Weights of a small transformer language model: RMSNorm before each block.
Each number is 128 + 32 x the weight over its row's rms, rounded and kept within 0 to 255. Layers, rows and columns count from 0. Numbers have three digits each. The size before them is the row's rms in percent of the matrix's.

# q: layer 3 attention query, 384x384, rms 0.0662, rows 0-127, columns 144-191
# k: layer 3 attention key, 192x384, rms 0.0631, rows 0-63, columns 144-191
# v: layer 3 attention value, 192x384, rms 0.0568, rows 0-21, columns 144-191
# o: layer 3 attention output (transposed), 384x384, rms 0.149, rows 0-21,64-84, columns 144-191
q0 087:088115156091133144101114146099096084197139141118102124172191145169128157076186122110089142143150116136183139116124146158129108117176123132130144
q64 096:159091157146138139149188145177152145123128131181119182145093149148207070146166198150030126202150117135107127107104104178081065130132160141085120
k0 090:159109133129078087139144105130128150100115125073128145146140109095123149180083139087040078097098165144110135104128130143117253128144140089072137
q1 087:106149109121108142085151108189138165122122154105122068082160127034093097122143095133092096117116066142144141151137146112114184131112215138166131
q65 089:176127152142084111120159141119087167143117118112137161066137117118171142171158163121169156110153127104124092134190128134164128121126146176161120
k1 082:131080163131158124165120149098153132122139161148133219187124137206133143135120170132110145142142146131187137129116132110113157137130070133072158
q2 102:116119128142107130105147165127121133146119087117116140165188103137116166165089192073056173110143118147139169203131174104123110128115086084097135
q66 102:164106135115113134129146073138160106053125105068131122066076099149085163106160118150099096093096172152096160155161137133106113125141041198111152
k2 097:102135150112125130114132116083119090091121093129226126089108144088146124089186100151124177058086114113163063085112076114189181145151124115143096
q3 106:156112095127080144171164187126135160097120153105123097149067157161166128141081158128110113181126158156100109100081118117124073123121117129136096
q67 105:170174136092162099155099120147090142128133129084110115139150147137114116085168118139089116139121078152141090157122191133136171154088179167152134
k3 098:072074143145174152036119119086133134061132119133131097102132103117173077150151088067113143126104106100128171122163101128118158129131091113099172
q4 078:106154159127152138193106216151142165116097116126144171076160130141160099063136112159185157132101169141086102124170088113116020131120119061117121
q68 085:111092084114152098113178128134107155070124130173150136179192111162186124136161105136161112135126189088106086086146140113082111207124205110098084
k4 076:086095114156110123116104088133119044151255114116124126113056157119119144147098137108152076143123116104159136104108155131102151097098120147083152
q5 068:137166125124134167168114183124098131136108130151067093107104128098156120166062159126110093121100098114123132185158144090155141145148134103121120
q69 059:134156213145180122137141100085169212204118125077117104136098163091113143118134139143174109155148069196085128109080126076173106130175150160108101
k5 074:122153119162134188110113087181115062110000138101156164165154075118130136113170119148092146120123129101151095118106109132099101116141133102146184
q6 094:114131118138140134152152065125152167093129162171106161101221080145147148154145161122066130159143093130105092109121071058129085090109146118137117
q70 090:092126223091136122097086144113137142168123121201134142116167154157098153105155183134129097140154083105134118130124153122127151160168151128158143
k6 095:153065110136124066127154125161072111155114069093189115147058131117159121160140137111161179095135211098121168152100168138111120130089035118139123
q7 086:064107145186115102118072164117112084176100155159174148125160097074131124147137065154142145176050138165150180124155159123102158115136100181124087
q71 098:123100095151147122126077193075127144118102122064139126088072134117200079092145085159142152124172125064139071138155127134112073079141119170149127
k7 086:126176140111113110179160068166170146100165139075125130141105126191127182130132178104125175076119173082135153100095122131170171129098119068153148
q8 087:146158164160138142057123131047109180121136112137141118064134125109126078081143150147144147183111142122131122106119180137080088100153122042203120
q72 091:134135098114141133144125154173163214183129176140120167179203125118174153151081128069171127148135163181095108124126136134169104164071120158136143
k8 087:133155100077152142151141139166102095117113087141110094141078094166133136116100108145105096164106184088156128137116118102134173132132158176053193
q9 086:138142146141088135142045165111148148163118106105117168078102127139075083110095144119156134117145076125171084116122138084131139115104136146138162
q73 103:106127181116202171111172138069117159102118117108100108119058138121102102155122084024146161108169159156118155129114113143084104131121176176101135
k9 088:136078113104114064073163125113113140148138102155133077155119180091122167118119115109144138131127144124074107091127116126174158127170096087156108
q10 097:128134103191171170103088169155150150139123133137091075134113143129139126131144070130136123185088158158112146187151133109055140166092139095196095
q74 110:100114151149207145099170088157212089128145215167115155181162099113030087145145171097123087115103136161105137133028109161104083127130149139151146
k10 093:103111180106110132076118112129109113145140111156105184139126114158066091137120171138081140130132159062109122109125127170150090133152114137134125
q11 092:071118174152132077111098121119089157113132134123139157146150157080175165109052144090102147145124091077143149106184168141176185101170033094120153
q75 090:185135154088099147118162123130120105182135158136124156102143108144052150202122153132165108188119125149131122094095119137158076095080189071142138
k11 089:198145122078164152138132125166139165089113100103092093137147146189124105097179141116192147117109137121109150154138125146071113131164161138151145
q12 101:171121117139165137105060142105113137120138118167147117084083121106163138171100126171154165064104132105177152167147118089182102121101146157155135
q76 094:100112120116175109120168127142135152132140098081142169076088134152144143096145129164111096162093128135093078134092117100120124132137165055049068
k12 087:149197124123115137132132056111126085111194093107120162130137127133063144161116126154041099145143168115101141096117148149108165131109158134127160
q13 093:173161116113062138142138122143092129163128138124143108075120096152073175150145158121137081170098152054131186162179104107153117137138107116132086
q77 098:075137171128156167084132127173083121156144124062134124125124153099144132151077079116155128091105157134124104148145156089145158108140146219194161
k13 093:184125138125145143116184157109206108040127124128095165179101136119124106094121179154093122109117104161147118112108136122085126133069142130098175
q14 093:110088065091063114113151182113131098095124118130109123170175115156139120109150093132100097184187101117110174121158090160162151178166116156123141
q78 111:145158077150056147082084131088110090179131149162097121237142166102090145109127092091091146121125120063162208115131112143129119083176159089168139
k14 090:133103147149110110158130111136153223123114129119156167123095095132133094129154140117199169159111155102140124120114143074047132126110142176166108
q15 095:124155189088129136099092085154122108112141133097142130110102158146137129101092134116160189062026135157137159151137144159160133102158146151158132
q79 094:151140125113109113099101120109087181146149137098123121179161159104049053114139096130105133214137073187145086102187124122119131123162148165078126
k15 086:148103080147156110151085091133141124169139144164100096113132035136125165158132174172081042138124122112110090098079129100145142089092087109111136
q16 094:084050151109095152096138136165136139158141122109144133111134105108180116148089123130086101120159090173146161133147159160110148117123110098074179
q80 096:151133070172173123134152122132195094089129121156154166091115106143150160134157159120114174090118159116111094076137118147144099125106131172064147
k16 091:073182127131148130131032133130116100110081107148136148144111094156112160132130099141140088142124101068142143129113107098138126146137138132169081
q17 097:188084145128142150090186132149153133153126139165125177177073124160186119142142210174184159076125098146142130142142145108136114159132162049108100
q81 093:154153100147162143113142175066176190077126155053140120157109141159182061135182071084163123086153068098122052117156099120131097182182113148131107
k17 082:110134081112134085120134159088135128086083153094173119141138118079098125090126082137015131211103113141160130152167083130147133132126094185140125
q18 089:144137138109184123165159133125091162165124120091132098117180134115141180079163097139157134098115152150133143125067103127147148121147132158130072
q82 098:091132115123163147146121169156127103114127126088128163113062107138119116153143158067119117123114177173131161082094167092127107072197114032125184
k18 095:159131129106063060149175071138150143083099093154128120124096065149108089135108097178120165152101106133125116134155120127153181130095046078150154
q19 096:121098064081078147099130043136132134167137135101130128125144099150148112178099095117083186161160104140174094149150109058112115133128142127086153
q83 112:127127102147106095172106160198141108103131147160129153107129133140178175148118094142088113115169119021115131119168138146141189140130097132120201
k19 094:137104148143153132159143162160078108084176095178112140160162178117115067103172124106157110068131129146096178101130112191081155140122147184173112
q20 098:095076070155150151132094119136118148131127130111111172149177154164144078059121064186130154164104099131113092087148139150082114156055149124069147
q84 100:161164119114137158128115115131156106120132155137108094089083125134141075177139164166179134145140119097070101123125149127124129148169035255150149
k20 092:100098151133081064145176164129102132076115060166185090150052138086150164142133164074154130122151117128154165176070147129156097127109112115236115
q21 089:076166093123128125131146134125064123121129116123115111121152121169092123169127150087194069162074180146178133121120135129146186178094126085102135
q85 106:178134095139141160150071135119137083165125136135117123117039125132075071172100136169163142155157102125145163100082121084154125109134157171196151
k21 093:123086146084154113152122150147155104163127159116107094253146131134190143103079149136126146125133141153119182098130115174145112107123131101141149
q22 093:127123176147113126160142173140146122112105129119123120160100105109100134112150163123083158158074074163135157130129140136115135160099127122075123
q86 097:091112175099136147158191151147154142115126091151135118082117128112155143164139083103093116189176104077160189145132131049153106135134160196128121
k22 087:129109090151165097115126173166156169161121081147164159141100089101129160111109145138130114108151140043166072155122101184144120130129089110089114
q23 084:084092100172120145163148102126014159078098171094156085104092163148070106135127166177144123181168141138124106110142136103118133112149115191140147
q87 091:101136075150132150098172086109122135088130149108128092157181117089171125144151103152058137102105136054114107058123118113118136157121179082168167
k23 083:132043142078103111127164133166161107127151087163156157174151141166133104094199183084138151088123161145157110145157084110149063129106108153117134
q24 088:155131168137140164185134076174150145121117130156101089156127044126171134105173133147069092059121114195138114160107157108108181124110144119050119
q88 094:145109082157101126157140128102070113142102088129136131104114149150099116100103126136141100175121074166117096162093158111102103137158113111130105
k24 084:095121133122090100111136113129164108122103175155139198137147133105089139179164106116084141158182116160113164127145087174155133130134104146072127
q25 074:120130130132121141142123195091180255124076156183123170164123105099145141145106075149128146100110134124122146111132124137159106102115101162184115
q89 075:058128090105107127094074126152195071153123152114127186112160084132165131142109116126076123167125178157132107149121136086118127096096160141121131
k25 071:140111157155155123159172086205127071132000180076138118132103112122117107145100136141207147142098080136111145131142145160095186165158121060110115
q26 095:107096161187170145125104110109051105142139060116125148139106125119103121136142079144047121128118098152167120164114159120148148132143078179052171
q90 094:164113144148110122109148100076058149084143131156132154127116186136201141142143204058134183133165161115143186114129138124133139085048113186154113
k26 095:122131140035116094173133194171184061153167151109139079109060146175096160135118171146159099098125134113128119099086125184124158137151186144194095
q27 099:144107134106102133067073125081097152191134139132152175087158174146132140159154137094074141097193171114082122147135076094132109075098153189160089
q91 097:110121049153160092116156133094097134108131123118157146134102137150134177106171118151120193088132134117163063067117095143127094116114135145134077
k27 080:122131145088142132163115109166150104082224083118071123156198111153142093142102166135135123115125093094139151161139148113172110146147079089145143
q28 094:141112149109112088156154121157085203086122089090117114174117134127107174141098163132151164113122175091126107159124124126134104132074118141112101
q92 106:111164059139093133142188160084068188083127143120131068140103184125088108084121147172154145094128187138120136191182103161167074133172119139226058
k28 093:172166159139137101094120126117146038095122082110137141100142142191144112126151129105099086119134077052124120083095107136169156123134144146141146
q29 095:144136184127101114109126128137143076047097145147139153132090097142137151105173127125157089181141139218175046114157093109162160106138163129067074
q93 092:152098039120117124097093133134077090138122105115138136134139186080151160172055051147140166182154094127128118106151124143150073119166117156161055
k29 089:124127105114182124106125115097161120172197081136156161095064120115081138144109097120082182113137097116150146126121141147108136139160148115121148
q30 090:183135133122160122113151153206142140111133077144126148137154146145085174177115098114124159180201137130070107139157105118099143114149159205159129
q94 090:209117118126093144084157147103142141071131066097139206129110149134195159161097090140145087128179125083137168156125127066117097122157136170187169
k30 080:054115159136133095138133097060116148087195171092120097099129104111161136130130170108101138097101143141164106098113127175146166091140173102079128
q31 095:198126108058135144169129168154112126139140131133116075107187160105154088154098128110146078187067140180087162138156174156129062149137120101133115
q95 096:106135145143122133089117061174175131107134174138103093191115099123104148149134118086142117178164144135139203122077167099130128118133138157136111
k31 091:101180110153193147174139069101102175138132155150097125129082103162101151090149142150126140047139103079137084136173119133117113133120138086149149
q32 088:161097108110118145101238170085080161124082137112128153157159127128106126178110123102085102179192104114108100155107106180129077144111146088179114
q96 083:140161119120158172089164143173102119116112115104147130152141063075102131141131201096080166200047112118118169178169108159063191150111112125175125
k32 086:088132104122104081140130168112149181134077148138166148142087170087170077133142093112106133087118138135120168076140140112111096109131189100131145
q33 090:090082154119145113153101140146118111111120136173174149079104163130113169117084087150123075121128146095139144093167161090144121117080164136124076
q97 101:131143140104134126120133118150130222058131139068124102167119145130170103099111089068108097116162174095108148126166102121121106112076120105127131
k33 090:156098114129090138120098150087163066175119107185095140108130136159152117147176161149112122076161086142133131136129131127083122128120145148168150
q34 067:128101114090141161159053083173164113139123163121103103118213111127111128141118100158171115183136147223159148134109141127105126118105122171133167
q98 061:143124080116107120141149122153198156117119070075092090141137079134147132197107115155107130091091130120147133114138070127134182125089133095150124
k34 071:151114126152119164145156104169130156131000134147119106129091132102123084092094191130099096137113125080136152102120147139113086155132121129124116
q35 080:112144125154136110119122136118141188078143109170118103126191171114150097069123182175194103123153186160069115153101107109136087177063102109134033
q99 088:101111159119096113096100084162113126140132136101116123138093144127120087137140174162115118061129166157150102133122129114118142140098105125122118
k35 078:163112134133132135108193119043100180103051166125141115142097131157079146139133102120128138152075117064129104103178115106128099104142145137094161
q36 092:137118158149065118218178199134061116186134120069122119163200118210132077097151073108102080202107113119154094095137135180211121120103168079119161
q100 104:130124089090167147096099155127155169087147077176108101139081128136115090189102093119092132114130105147016160164150088171104074121141181158085103
k36 090:111128108124126167106105139152137085159120181133016106117102120082155118077137112091148057053070155119109160139127126099093150153177164098102195
q37 114:160110144117122131124217146112163068145131160126091156154114099173049175100130156121149139140069169072129121162121142147131130145147191160033129
q101 111:126124136129115126145083124164130141077133100102123136124109121109096108074147163078132161116154149091081128159122102111115132090027127079126096
k37 090:144136150142130185176062157115131212125163131102058167103143140161112135101126121110076090125133113196171074136164130166127107119144065078138118
q38 143:154125099110163108113211185148184094144146138110089114160145092158126099087115076087043084138112085187171113122109136176147138176167213062081138
q102 125:127136121145127119166153160126100130155122139083150122120140160131182174194100174146134184171130206102163116105115088142128144083065144204128054
k38 091:150202116119110126124110063112109072116049191103131155084041121138145159134170150093164121179139134078178154118129146123111191131094108124109083
q39 102:112126094140144098150157090159122151097117125074131105149146130082154089130169108106114170107153152166132158118090183148132102088151108166142143
q103 099:059123119115143145104082137114135147119118099109131103158113131098148179123100110166064120127129143157182102095180140105169159137117157147121139
k39 091:156160146118108156125098106173087092186112149151185183050150167077109119121119153100137136095145121082096144119131103122110147154123107111181105
q40 095:082126136102057103058114132164112141108140073134126117113124092114095138123178171127109105177190119209054096134152110032057141110095140141130078
q104 099:160081111129060115231157097110186119106125112134155168089065107082206134111128152116118132106181073166185163066109171123134087128170112143155129
k40 095:153109123116126136127133104132129129153078177156128129079148175177142131106151104145137138076077167059154177127122117161183135124115085127137182
q41 105:138156105158091174154117090127120122116135116164114147114177119098085071186169124140170095141176077162112091117084143171071115133152084213155103
q105 134:110115131128159120080144155132063123075133167165107096175175148111119150130120131120102128137164165127072160093086145103132130095152180052127148
k41 087:102148190126185140086110107204153166105144167116117097086111111146120188094116136112084148064097138130131150098158138114118089132151175117079155
q42 085:112096106135120108186057113141146156136137148116162120157111159143160131130119085141209154120131148193061112131144160118078105155163101137190057
q106 100:167152140141091105118120148080113106124128114196151127200144142158180120064167082154136147199153081166129131080159150198150172121105188171133090
k42 084:111131130117136106127188115153128172139105149120077132084154128100070138194087186124166116093130089137180159162127155146152134085097104081037159
q43 091:115128152144102130131110148106084123109134143058155133132164144161154159040188055151128151129168123126148177136046165144132096102132047128111101
q107 107:169122117156135137103142131100079145110124123126138123137170159103132158150163107162132110092123158109107135125095099092173143154123149124207049
k43 096:118116131110158147096131105149156032188099134096115091147090075125097120140137197097071128130111139105108129124189110105086131127111145128145159
q44 113:115131180130107124134128144234138125188138150097096159181094114134125104098159184153162072082101129154101142144094139176120125133112118130164109
q108 116:174117198091138096138142160144097125100138144137127132145135123116111117205088128173152167151108128165119101187133127121141080118090102102106145
k44 093:137111120134145132133144142121167152089129118166105167109137181160129149126135109118077160116168105178195128106142156121121168131133137146054143
q45 071:124191101095127096124195094123164149119150068137085146136189091149133146154160123140116143206151107142169123170144094145109126131206147148114077
q109 064:168085100134157115122137181141065142161125129178126110132186101182146120125081113157087161174160148049195107146173137121141120133107127139122177
k45 069:133129146142132195109139112113148099151000189095125091102111188087159143170134151108164129161104126113094122094127160104113131135086139060174165
q46 098:152105117121064156105174153123124069106133094137154144093199114144177150085092125152077091189125118137145124101144105078143123133124181093221135
q110 097:141106124159147106101200140127146178133126108117159144107153095117096178151165154105143150099129083116110134144096137127098123086119144213099114
k46 093:105122119103129127151168124099141137154125123106089093065027115138137106126171141090103180110109172091114186208151107090126199155125123145107102
q47 088:197112137152128164145167131138179057152096140094124115139175084123109147163119181091079153193169114128149066088074106168143110092122153117099126
q111 081:156110115164121160135121091061127106135116122123127117156092137133138062112176146168135136146096087174165163114140143129127085174197162083115010
k47 076:114133126111164138167075179152118115103048147150136133103108150140134138150137084103147093127137157083083136139135162104106162112108137136099120
q48 084:103134199147132184145151155167185138143081148076104094136127138110144097095161166077072158102098114083071147092181075083126050162098131098148088
q112 073:171134098118079113152115136157103128143103167152093157149145110181137146104152069109080134101134096118152190152098152158117118073210122084116133
k48 070:166109120137111126093137135122106080110000139133143093114165142127092098161104127130136104116137138140116109110088161144146135078141154169121133
q49 092:119103148144045123120063083178098221110118142162153092183119132104129144140152127195138126143172163094101121121141157126110115123113157115179127
q113 092:134155108098080116144118140135149149112131104136109112102100137107101142043127148179114160126110165150119116212100088174134104163146137187094160
k49 090:077116119125143154101129110083105121156165133139155174085129187135164139159141174136181113140111162108067111107133121104118094154115137118166125
q50 096:151066147111060068161054130117136134095139044126160099118133103111147154117104137170109142095084107162146137177107140089183097111087094141102190
q114 088:165118060086106132135100146120162059081129138164128149098157103132146137122149165192113122155111090127157135136090143170103122151103122191146128
k50 089:123160129114140196076159079107137110171137153116113114160110152101095132143139112090065107110163170144130152104118120117093146138158151100196128
q51 089:129151148168142106118096160146107073193111155123129105080121113095203078107060144156101134115107136137178140144114131149073109084153115175126115
q115 096:101124185122136108145113130157123192113117089115138098120085186118144141114154058102086141055127069112169210130126072151129124125185098034136103
k51 089:155109123148118109110134120155126158057192121172139160142136106091082168150140138118206155137106129131120128123131129097151147102125118150180149
q52 089:130090101118113175164128084093160155063125155057127069123080121159117084138133142146050102125134162047165120130163076103070145098104144101148092
q116 114:124183119110061096142167141146144123094109118134154155153124123139194187121142112177136143130102121103135125179113156084154098099086143142139098
k52 090:149150149163154145138058133151103078166088141145149118120156106099105082144108111153110142103136065137124116148127147174152131127112079195147138
q53 089:155176124150190116132081117136127142089125110127139056170097106166135176141171128090188132129129148081193166132156161147108108168125154094122115
q117 103:113187141101111137112135132132135104110123129137091147086130140165121170124128067146100117128162081105098172184145134164091137103182091082138178
k53 090:170090111135134162147165168105159127100157207127143176128122159053107078130109154115097096158139099216170092129120141114145143129107134164153134
q54 100:154128159134126137114173152162222132133139143127091065136114106190127151141133141105086170155099138094131134142083149174119122108126121138106119
q118 095:140105181126107119149109081112120105070134167187122108109093133124077151129169094101046144132103127156113147143133194105106166091118155148153163
k54 083:072151133077137176132144131143154126169019132120117142151143134111103126118116134125121134089123169116143152126176122142147110143114088134074070
q55 097:163132130078160122113184091107162112160132099081122128101125102158124151026081088164075102124077127100186140127158160148158113185086105176071172
q119 094:168110070123147163113143167084074117107136141188128118157160127105097100118157091131125131101133110156097106101167148133142130173090190122161132
k55 089:144119145141100102179104149139121085064100167138143179145089129085119114229130131109187120203153143177103157132114099140069129107163151160181104
q56 100:085128148166176169138124107134104077107130089165120157161117140106156140148077164090149076117118140163099111113129179149157133161174074137087167
q120 110:132115107099086134159058139107094158130121131129122179222138178121098114103138148118051088185150134140145188113089110118094142110137158170119118
k56 094:119129141132089151137117151147122040165189173138067147125167093194071096139110104141152106122110090068143103087114105114149154128134135026157107
q57 099:117136137106210150148140090116227080117146178093100113136077106138123134123152148139075098160126115136121137106114186161128127158148104107085096
q121 098:130151090124106176153092162122153102112134143200110181124137118093117130104161079140113134129143136126149130115127111096102154071145127122127157
k57 085:076125137129124168118123145118109128134096117127180125093131133106181148154060140181204128075129118185121119153123099100141137124100160155177084
q58 112:096158137138128117149205178194134147060121165102107135116094133157079126127124111078117121118076118115174107092138142155134208181119178129060042
q122 129:138144138096113126145084127144175147110134135165099055080163119127073109181072153156109141087126107183065167159120165168109121150122125122151142
k58 096:144069092151176151156150111154138130166110165151201122153109119112168091093136146126184144096150129150126156142132124160125085096150117130178168
q59 134:153120106125102115052098098152087150101118113151151096100118124126137124174118137144136144094157087111153100126189156099150131138172123112159155
q123 132:111156174119090142152116148111118067139127101110155117115082108150130106057162127109113081144123098108170188174107126158115158077113177173121069
k59 087:131125135134177065126121211151152119148096102111137179121135122104156161118107124136084169126144163072158092171132101134193113108120099150115135
q60 092:118102218088109102147135057112058131119143095133114146099075158139150097102146173100171098146145146117184135035176080085172140149101133106178097
q124 093:084123169124097129151139133060193124109134102130135126090093148162166129161078029089121129189143094208140096157136133166102107145173131117141085
k60 088:150109067163181137088091119113123125127126071150076070083106035126123142144133105117137146148108122106100120158117123151114200120154073153060159
q61 090:139124159122087092131040131113140211174180126094092113123115092137102162068140125155077119155109126143115116125140111129162174115093115106118097
q125 082:166121060092104138136130129131089134149118141082094152101125132132185121129191083132092116150135121114137149093140168137130136136214122148125067
k61 078:107144124152129121110174080154153020120134114134126098133130131159123127155148113105135132075172102107122122111113143144119127127155133185082143
q62 091:085110131164114142086099100125094107113142123142141128129177168118090132112118106166164091107139138134154072113103151088074085143083159255159087
q126 088:081143209115075153192122126100129092137124131127134079133158159136055116062144110109075101161137044056128154152144132082131126078133183122074192
k62 086:118149143157083119092139096103139133138117128135097129097105072110122133182145169131177118121129090145142167084111115144149153109171093079123108
q63 092:116121148123129121160194127126165046136124102148121116109114162131138162127148109141112110123117085131138130088085116116079107080065142085084139
q127 091:178184094128087127174105110133098098104132152155127144130120161088160096161083060167112181143173131131135146116083070140132055073135112156084131
k63 087:092142135117143083095154128168124135141186154138150062129119104157137133133124193123110180200107092155077141139171137098154173139168145132130111
v0 086:167123023141178106015114110116097110100127129176108124134075114171091147162154169074189109154153135100140165123143135088173114115126105145116126
o0 099:129133157142088119160167174151138131107127107143062170085135115099137043132193119115108111153170146177106146138145146100112076154193168120141175
o64 094:153132111144163172160117140110107079091151135126171123146150141131100180102063129171120163085096132089138134110114125167122134160079070084115111
v1 092:054143159108133135117124161118133148088134149183127149143145132104042105120122112108121131147136116148135100168097073134110073072138159107098107
o1 100:127160078143118128146156156124164124147134113087170101049175163206161152122108147124120116097158109050182103145125158155136169159151130111091106
o65 095:161088161150112137137065114165091112152132179112125152092098172116162154162154170165177094095098089188071141115160122074177154134099126169206170
v2 094:115101097133110141143148115080179062217131111148132136121110115110093140068101074114187116142076178180110182110049103100097166147205137118107131
o2 099:150146090103140132124157142158096142102130125142129119094159162110091118163132132105123161106143133138131093090190162123086150107081126141166111
o66 092:140085204164106117082086142132098123146125150118014095141128060233156136140143160158132100087122076123119156138123134166155101082122143098129109
v3 097:109107193112128125180146144127146174084135090070146126159107145101104125123160147170090151102070145165149141101130088123145092094159150137108144
o3 105:111137106098144113108112114123133126154103147146064149059124179169110136091094164128125136120147092085148127118119127170145178148132089104128104
o67 085:161185184149172146064111091097144111167106120118101121179117118116133091080081126063129065132140077135114114114146106077143112045142132140084119
v4 088:185174128137055097067141109110150161120124109139129140106125143110105183113193167120162087153050197119165228092126132157124133071103126123138108
o4 101:163119197119100110192135176177122130147150109131133089153147196178175111114055104119177134130183112084102162110120126138069106153146174127089155
o68 088:067083070126110174100142104097134130159129150180151141158103102123103155129179117150029087123126148166141081164116125106134144127147143164109146
v5 098:143162174156078133174136153146204101134127153091126132112170135127123093081183151105131137085136088136140169087078144176110117123141071175113169
o5 110:096107076159159133113127064123092145069124139125090164147079125158114113162085077150062105132129145109178122117089113164128184144148115155155096
o69 085:102127095130186206070148110107155188159158136173167096109119093097167122089188108102147116132130108143086118107099100080112099119146173082110158
v6 098:108133119097133104045123133102095086110117109201128113136158128142057087149108050181128157145153129147062103091085137102108146106196140121137168
o6 105:141142132204117184205127128156177138101129116075109136071128096132116161140130156122166095136038207125150109105152130137157067147130146155131172
o70 088:114084141134126138125160085162154138089148096108060113125098135136170147155142140159112115145150071045133188130116088159165123121092073049119120
v7 095:146157139134117139122150123112110147078127118127120102172124128150101134127128125167136139118109107090142086091169169108140131139107158096117152
o7 098:113116133085151151130125145110179080189123080194187120098130128160148158155149086181100158157096141134109155119133105135128113128171090150166148
o71 087:042083125148137064164095112122125114097109138130151167140187123081156072128074145112123123129096126185082178147094135098077122139099118122149107
v8 103:163115047117169123132140135147108098127133132188119121117183156103154094196124113072084115124084099150153137170138137074130110201177112119101146
o8 112:169103119136096172132092122084114128170134127174185147116097090115139079144094152136158156197150133059045135125114111115195138073131151113113121
o72 093:137099184063121132127160136128134100104125136126100134168110128131093140107125128132105112159142082158116138146170101160133165111160145152103137
v9 092:160095110123097127091109120133096158072136109108151145121071096127144147189091145142090114136117129082140160170074093148114128129109201116112141
o9 098:110121108162166159158171149110161142121138125108131128148147214125144098095121147130144157103147171153090185145158119114081207150173146129064154
o73 094:076177139093098158122097141149141065143139138164117142132091130133089142159150065131120123113107172094152086119146092149177031136104093124210106
v10 092:206098148130119079134161144160115146087128090151121132157073167082176137179125180108187188101110181096206127081128109153160101129080100114117085
o10 107:099144230158161117123109072111122149149100110119012159148111058091121134092097097148139140159141121151102110119100151102128090135066143141200138
o74 090:109159072107142123105129150149156142098117160138156094102160132115118100122150125112087177114092122143109148151108103180079181161211051143049149
v11 094:124145107088140122157125098121134130137118106092115079068144133133082128109141113074088096098195107106163170093142144092095110120099132119183087
o11 098:147082109119106135110117126110131104128145157164187174160153123155170121109119115067214061231119077172137103120071119141095125149145099102111106
o75 091:104146160176151136157079192126155217118154092147034179137106116147179146158120169185154168068081133092094145107175117128129152146107143102063162
v12 090:129130127151159107132149130152154124078123145166113142118179129097180152126166076156091136123130119118018077154138176117105126103153155116148141
o12 092:130131127090091166154153107076144150140130104124036128152126122169107132132150184203069118096197098104122140159169097099109161133077090114112129
o76 094:086177105108136151046159157109118126130098140109091165096095137130126094091123125077168119136079106194136094089131134116110119138154166150127176
v13 088:072137118109135087152178082152156148127129113076126132141104123116125141071132119095152123128131175122129131116144106153116126078088206173118105
o13 093:103147156113145124165100075110159138128135126162159086078114118157131149142093102138125143151128071147103155137141126148140066087162099163106105
o77 089:153076107144128187085100104093115108104126117137097117146145114084172114079168113150130123105112161097172107116102108144149159201141151083120133
v14 099:202124105170096115103082170100123116104131154117117164182147106154099151129126145153105131121121113136138185146130058076112129139118111089122117
o14 105:125074206117083126146181194133168107165115137141113130118137104140197108155085095134147155124177202122100125084112138086101117096095169086167199
o78 092:099121122100202109149154113105151147156114098160159095077114130066055101153101145112187104191102146105131163151120119182135139172104150148125145
v15 100:141097210127098137115073143076144069161124138100113162098148124144155114150157162088109157154137133150064161130208213154121169153124119155150105
o15 101:092192114117186110085108096120082098079147118090080095099136184177134170099111143149106122117107167105226145118082104144102155122114058030131184
o79 089:186147139133112122116176093146050155149147114149168080189126091144163147151124096102121159136132096146063109172162128122168126121157149180118108
v16 085:153118131142120131088112157083131153105129131159121078178087117092128102064136100154076121123091153146157112115155105121122153180102140183099125
o16 096:149107094105131179112108186065074204139115066140020144056128114145098125131146125198157111130111074165153114148123135141152135126145154133142095
o80 090:130178186086125120154160073166121121137085156094185167187128157152167100123098145111164141145148147092142131114137147101096095087155168155141172
v17 102:171141088110149119121162120152159155068128160155137168168150144131079105137060171093166161144120152089139051106135080134068150122118151164114065
o17 102:140095168136143165149146153103139101103123039059100052116105120176148142160198095146115165113145136165085153159134096124153164115096126119123181
o81 084:168184080147130142117157138150131105146099121153120113081174157143177123137098165165192086111103097076141096160124134116174095134146103075135163
v18 087:111122055145064138148095131125112084113123116182124126128135125100008144087130140118150122171106139155196110108134123132137150122121112136147077
o18 083:145136120132149075139099174124181160114084093152046091156163171145128129143067125128086138133114146097155125111133104107124041182103109115129160
o82 084:110095155162090134184181143188065162113128115090088085064116147120139132155175140119146116088159091122079141124052150113075173129194108140079196
v19 086:155137077131106130148153113115157100071124152103133162104174113119128173146136157137107129145097111110166105122084096086134091161110150104108083
o19 085:148123102120145116091050147121144123148146154107086097196086140137103115170173110142169135156154119140130123166148095155064206151113067095103197
o83 080:078154161125182094150162093174159077114159111105212088111128127120149121096115110136107155156146165092112124133102112138107115139149154160133096
v20 097:161182075131152144113137131110153100120123117192129103109069127111144228052099086161162137133230112129087121172193134158112148108189137152097152
o20 102:117064122109092171127080174142128156079116165110127134170144060150153153173156186142095082135080126188146099120111139122075058156073097127175096
o84 085:150074104126109068119136090136134176208189132134177079171191149105123093127087101144097134098112148111106203126078132166160183108130103152166155
v21 095:164134143146073154159100120074155082110121131062108121128086130143151151096130147154121111119116137125106053135110056159152123145095135138117049
o21 100:128126083077133108106141165124181128144130134129117101133140140112142122140140108158070136124120130155110187139122087158113092154158121128128116